Weights of a small GPT-style language model, trained from scratch on English Wikipedia: width 256, tied embeddings.
Each number is 50 + 12 x the weight over the matrix's rms, rounded and kept within 0 to 99. Layers, rows and columns count from 0.

# down: layer 6 MLP down (transposed), 1024x256, rms 0.0846, rows 437-449, columns 0-127
# up: layer 6 MLP up, 1024x256, rms 0.091, rows 438-449, columns 0-127
down437:47 54 49 57 59 31 32 46 62 60 75 52 62 60 46 61 56 74 60 39 37 39 36 69 64 71 62 37 41 48 31 52 50 70 76 58 39 35 44 57 30 64 47 42 43 34 66 45 51 34 46 50 42 60 34 51 57 41 53 68 44 43 47 69 43 51 58 37 46 69 66 56 63 55 46 59 40 36 67 42 74 35 56 19 44 70 49 49 61 53 58 63 49 70 56 67 34 59 57 45 38 50 45 41 71 52 59 76 57 40 49 41 52 62 52 34 50 41 45 51 53 76 59 61 47 45 57 34
up438:53 41 40 64 63 51 23 52 50 48 54 52 42 63 52 53 58 41 57 69 76 61 25 58 28 61 44 71 46 39 46 32 71 46 36 63 64 51 55 49 67 52 57 50 62 41 75 77 36 29 54 37 27 31 56 57 49 59 58 75 53 35 50 59 58 80 56 60 44 57 64 66 43 64 43 43 52 79 53 65 52 48 57 56 46 35 47 61 56 42 24 49 63 63 30 50 57 63 45 73 68 63 47 43 64 46 45 68 52 58 42 56 32 49 48 17 50 42 41 62 64 46 49 61 33 60 29 47
down438:44 48 28 44 62 53 51 55 37 41 46 65 47 75 39 55 45 50 35 62 60 50 48 54 51 58 54 48 56 59 61 60 64 47 63 69 61 60 50 45 65 35 35 41 48 59 49 46 51 52 41 71 50 52 69 39 32 76 56 58 43 33 31 25 40 59 60 43 36 50 45 50 64 28 34 42 34 36 39 49 42 56 29 79 52 34 38 56 64 52 26 57 26 43 51 63 31 56 33 55 31 22 45 68 65 51 68 45 72 29 42 50 59 57 41 46 48 40 40 57 45 33 39 83 55 42 29 51
up439:60 49 49 49 45 58 30 41 55 70 67 63 66 65 50 55 39 59 65 66 44 19 38 63 39 60 41 46 47 33 42 43 69 35 45 54 60 29 53 46 50 61 46 58 31 71 36 46 63 16 53 52 35 50 69 33 32 64 40 47 50 45 37 59 71 54 29 66 73 54 46 61 54 59 61 56 45 58 57 68 71 72 38 49 53 49 52 41 49 56 76 61 48 43 53 18 30 33 57 54 64 44 60 34 56 40 65 51 48 40 40 38 33 68 49 49 41 48 50 53 63 65 72 42 48 47 53 51
down439:67 56 45 45 54 43 37 59 46 64 58 48 65 51 34 43 69 51 78 39 60 61 45 47 51 62 44 33 53 44 55 74 48 50 46 50 43 62 54 72 65 60 36 50 58 67 29 28 59 48 75 39 47 51 54 54 41 32 42 43 53 53 37 46 54 52 51 62 76 49 51 39 55 51 58 42 66 57 27 63 57 62 53 61 50 65 31 51 43 65 45 43 51 43 41 50 48 57 58 41 43 34 44 59 57 51 41 53 54 45 57 66 46 52 68 46 49 61 52 46 56 11 29 58 70 48 41 35
up440:35 42 60 37 58 51 45 68 47 45 48 60 44 48 48 56 45 51 38 48 40 36 47 38 51 39 50 49 59 57 50 46 47 62 41 57 58 70 37 68 54 61 46 64 61 31 36 45 38 40 46 46 44 77 54 60 44 56 64 46 52 53 51 69 43 50 37 49 52 37 71 61 45 62 68 70 59 35 62 47 50 58 43 55 26 57 47 36 45 49 45 49 52 40 53 54 53 36 51 59 54 43 43 57 54 66 61 46 49 79 56 26 43 36 36 41 38 55 53 54 70 44 67 29 42 45 37 55
down440:66 52 28 61 40 51 43 40 63 43 37 48 56 39 44 55 49 71 68 38 42 47 41 49 59 57 60 65 56 76 50 66 61 55 60 39 41 67 72 40 54 47 70 66 25 60 39 57 59 42 57 51 51 29 66 08 52 46 65 64 53 49 40 33 48 59 54 37 42 58 24 50 39 26 47 56 49 32 54 58 61 71 57 68 58 68 42 43 48 43 48 63 57 74 53 58 65 53 57 43 56 37 51 47 43 31 51 44 61 31 33 44 26 74 54 82 62 65 33 31 56 46 43 50 37 43 66 58
up441:54 44 47 37 47 55 40 45 40 43 61 49 36 47 46 55 58 41 41 51 55 53 59 80 69 31 52 59 48 43 74 54 55 46 22 63 63 46 53 45 39 52 46 28 44 56 54 34 36 36 47 41 28 41 30 32 67 35 56 56 31 25 40 61 38 79 28 63 52 42 51 70 64 65 48 59 38 32 61 28 40 42 48 47 48 45 51 62 49 53 43 76 61 55 50 49 34 49 42 38 56 50 51 52 44 61 39 47 76 30 56 47 45 58 25 36 50 54 41 82 47 39 75 47 42 48 61 47
down441:19 53 66 69 52 44 51 56 46 44 64 61 48 82 52 33 71 63 54 39 50 63 58 48 47 45 67 42 43 45 42 61 56 41 58 44 64 49 31 58 47 44 17 30 33 52 46 58 44 49 50 48 56 49 44 77 51 37 73 45 49 53 43 62 35 38 46 46 53 41 62 45 61 39 62 59 46 71 43 36 32 50 46 42 50 67 50 38 34 66 60 47 82 53 58 45 43 70 53 46 64 62 68 49 64 60 49 57 49 47 45 32 46 41 65 67 48 60 44 67 44 58 64 45 47 68 48 59
up442:63 63 51 48 50 55 55 53 59 60 50 40 56 53 47 37 32 55 46 53 34 62 59 54 47 37 53 65 70 52 37 59 32 47 31 54 39 50 27 55 42 48 49 54 41 59 44 44 39 50 63 31 38 40 73 39 40 39 50 34 33 62 43 48 64 53 55 49 51 64 68 41 38 52 43 24 61 47 51 34 57 41 77 55 41 36 47 50 42 64 45 53 54 67 50 47 32 72 46 51 44 47 64 58 41 30 57 64 61 38 61 48 45 47 34 43 56 58 63 41 62 53 60 45 31 44 58 55
down442:69 59 65 41 48 64 54 71 58 52 40 49 52 44 31 49 59 67 52 46 52 37 45 72 71 38 70 44 70 46 47 69 55 59 67 64 61 56 59 50 62 38 51 51 66 53 53 36 38 55 57 47 52 57 57 32 50 62 51 15 53 50 48 35 35 57 47 40 61 33 47 48 41 55 54 38 40 56 36 66 48 58 49 31 26 41 39 57 55 45 55 43 47 62 31 44 38 52 46 49 45 68 61 51 63 49 58 47 63 60 61 51 62 52 49 36 30 56 40 65 53 58 57 73 52 50 56 40
up443:60 63 48 44 43 58 38 26 64 56 60 80 65 53 50 28 56 73 34 52 59 69 49 60 58 49 53 57 49 35 55 47 53 67 69 58 56 58 55 56 64 62 67 30 37 52 50 65 51 44 63 42 35 46 50 11 54 52 65 47 47 41 29 23 64 32 54 61 56 24 20 40 73 56 21 53 50 69 44 40 52 41 19 52 38 48 65 53 42 47 48 49 47 50 65 79 51 64 44 43 59 50 30 58 58 46 31 33 38 64 53 30 61 52 48 61 70 58 54 54 48 50 46 45 46 46 23 41
down443:39 49 70 50 62 58 36 74 58 58 51 59 46 45 70 63 51 51 44 59 67 49 54 85 60 71 72 32 55 28 45 50 54 73 60 59 42 66 33 27 56 25 58 59 22 67 57 59 52 39 23 40 53 40 58 61 63 68 56 66 43 61 66 62 63 47 49 32 47 39 35 33 46 56 47 45 90 50 47 62 34 57 59 28 32 42 35 45 41 57 41 66 48 37 43 46 41 56 67 30 76 18 58 42 61 47 66 64 58 49 47 52 46 19 47 48 31 42 60 49 58 32 65 21 55 57 72 60
up444:51 65 56 53 54 69 56 63 34 42 37 41 42 55 43 54 40 41 44 50 65 52 63 45 48 39 50 65 41 66 52 37 61 60 38 44 39 47 56 53 60 52 60 59 62 61 45 60 52 34 52 64 54 65 39 63 53 57 63 44 39 38 63 43 60 32 67 26 80 62 43 33 52 33 50 41 67 46 43 62 52 50 37 60 42 31 74 38 66 65 33 47 59 74 46 64 35 58 47 55 58 37 49 81 35 68 54 38 52 47 56 36 41 46 46 34 49 66 62 39 51 48 53 45 47 36 60 55
down444:46 45 58 34 34 41 55 51 51 62 65 57 54 55 34 51 65 37 47 57 48 38 52 71 63 50 46 60 75 33 51 49 43 48 41 78 79 53 42 39 45 44 69 55 28 40 50 34 66 40 58 58 43 50 62 52 50 47 43 49 41 38 59 62 57 54 29 77 68 34 51 48 44 58 53 58 47 52 30 34 57 48 43 37 50 41 61 46 51 49 51 46 38 33 61 40 85 51 61 73 58 40 64 29 48 61 37 50 47 39 49 55 46 48 23 33 44 42 36 45 25 51 36 40 57 49 46 29
up445:47 51 89 53 50 37 36 42 41 24 49 68 45 35 53 33 33 49 23 60 60 57 62 47 64 46 47 61 82 47 47 57 44 58 43 60 68 55 50 44 58 41 67 42 74 62 37 37 41 46 83 51 49 48 47 85 50 54 58 22 32 36 48 52 40 46 58 31 44 48 52 36 48 32 31 56 56 53 52 71 38 64 50 50 31 48 52 60 57 54 60 45 56 40 55 53 58 51 43 44 48 37 51 38 64 45 54 53 42 65 33 42 39 45 46 65 78 57 50 62 58 57 57 51 39 49 44 55
down445:46 41 47 66 50 69 44 56 53 61 39 47 75 63 60 51 48 35 61 71 71 57 58 57 30 53 64 48 57 55 53 35 55 54 49 54 54 26 58 54 31 44 51 59 57 53 48 32 40 41 49 74 34 50 35 38 63 42 63 51 41 54 45 66 37 53 20 55 69 63 34 52 61 48 66 66 68 25 55 51 72 68 46 32 58 46 40 62 64 54 36 67 35 35 52 38 35 50 62 55 55 48 58 48 57 31 20 64 50 51 43 68 47 51 30 51 66 61 55 45 45 58 48 38 43 39 32 49
up446:63 56 54 34 56 61 61 52 36 40 76 75 57 52 35 45 57 49 44 60 57 35 36 59 50 60 41 49 59 71 50 39 36 72 47 43 43 72 44 46 37 39 74 50 61 39 80 61 47 59 43 52 63 43 36 63 47 46 54 57 51 74 67 37 45 53 52 46 64 29 42 62 56 44 51 54 51 35 59 66 66 39 78 56 65 58 61 58 30 37 59 52 63 20 58 48 47 66 63 42 40 50 35 46 46 52 80 74 39 44 46 52 69 62 36 35 56 36 43 60 38 46 48 50 58 33 43 37
down446:35 39 73 36 38 45 45 43 63 36 41 56 37 48 51 50 70 51 47 51 47 71 64 37 43 59 22 41 66 51 43 42 43 28 59 54 54 51 41 62 57 53 63 49 70 51 64 50 59 35 25 64 51 51 42 53 50 35 29 22 57 51 53 49 59 56 53 52 34 33 44 67 47 37 53 59 50 56 72 66 32 43 41 61 72 35 54 43 31 57 41 30 40 33 44 44 55 63 60 37 29 36 47 63 54 57 37 83 56 69 42 67 49 69 46 44 46 47 35 50 32 35 62 40 41 61 39 44
up447:57 43 52 43 54 33 83 61 69 53 54 29 50 52 66 36 57 68 63 43 68 54 52 52 55 36 51 42 36 39 30 62 54 51 49 47 40 46 58 50 45 52 35 61 66 57 56 59 49 47 66 61 60 42 36 46 47 57 66 25 54 67 52 31 70 60 33 53 51 49 59 63 55 87 50 43 38 48 45 50 55 36 43 52 57 53 73 58 52 56 63 31 64 45 25 25 52 39 51 53 44 46 61 43 58 78 32 54 41 58 68 35 37 59 42 64 45 51 50 54 44 31 48 44 52 55 54 49
down447:58 51 57 43 34 40 41 56 46 54 49 46 33 55 62 68 63 50 59 51 43 48 40 47 53 52 52 42 32 55 67 45 36 48 58 44 58 33 47 57 68 59 31 59 60 62 54 59 49 49 46 46 52 39 50 52 61 60 62 59 50 47 46 63 54 49 52 38 60 53 46 48 63 38 35 70 47 45 37 76 41 53 42 60 55 55 11 59 33 35 43 52 43 41 39 54 46 40 46 48 48 29 70 33 39 64 62 41 42 51 67 40 68 44 51 52 52 39 26 66 58 42 63 53 65 37 57 47
up448:50 85 53 49 51 44 50 51 59 33 51 53 50 60 57 27 49 43 49 45 37 58 68 55 43 30 33 37 31 40 37 55 43 71 47 41 48 54 51 74 36 42 45 49 66 29 71 35 39 46 62 35 66 57 26 52 40 65 62 71 45 44 40 26 53 46 55 58 49 56 65 54 56 39 44 51 38 42 57 48 52 50 31 64 44 55 53 52 60 59 39 46 27 32 54 42 64 61 61 66 36 45 47 50 28 80 45 38 37 43 47 70 65 51 45 45 38 45 45 30 64 55 37 45 32 51 52 51
down448:66 56 44 38 40 39 72 30 48 57 61 40 55 66 45 57 56 53 28 73 40 47 46 68 60 63 38 61 44 66 40 40 31 49 60 44 43 66 40 53 38 43 59 55 49 52 45 62 54 65 61 31 40 49 53 54 43 60 51 25 51 35 37 58 23 43 37 39 37 33 61 54 56 72 61 47 34 51 45 39 61 31 44 52 53 52 39 56 54 68 53 60 58 32 40 45 51 48 41 29 38 39 40 48 55 32 43 48 55 55 26 53 61 36 32 53 37 61 47 49 55 37 53 67 76 58 56 69
up449:60 47 47 50 60 55 46 46 52 52 55 50 67 32 42 40 78 46 66 35 46 56 42 60 39 61 38 56 57 28 48 37 39 58 55 48 60 60 47 51 42 23 59 43 52 46 39 41 74 47 43 60 57 64 71 49 35 52 70 36 48 42 43 60 52 63 51 52 45 60 39 55 62 55 48 41 49 53 46 69 38 43 32 61 41 40 59 49 47 62 24 72 33 61 59 41 58 36 42 41 40 54 48 41 43 69 59 54 45 35 44 38 28 28 47 62 50 62 55 50 54 42 76 47 43 52 55 58
down449:47 62 45 46 18 34 54 53 43 45 48 41 51 42 65 65 56 56 40 31 36 23 48 53 41 61 35 31 59 54 46 57 61 49 61 37 55 44 57 67 44 52 48 50 54 38 42 42 66 45 53 45 51 68 46 79 70 56 64 33 37 56 72 54 51 65 54 34 77 42 34 58 57 46 76 44 37 43 45 52 50 54 39 31 59 47 52 44 59 52 50 51 49 44 52 40 48 40 52 67 32 34 52 47 52 57 25 46 56 63 49 52 43 39 39 39 54 54 45 67 39 47 59 61 56 29 62 58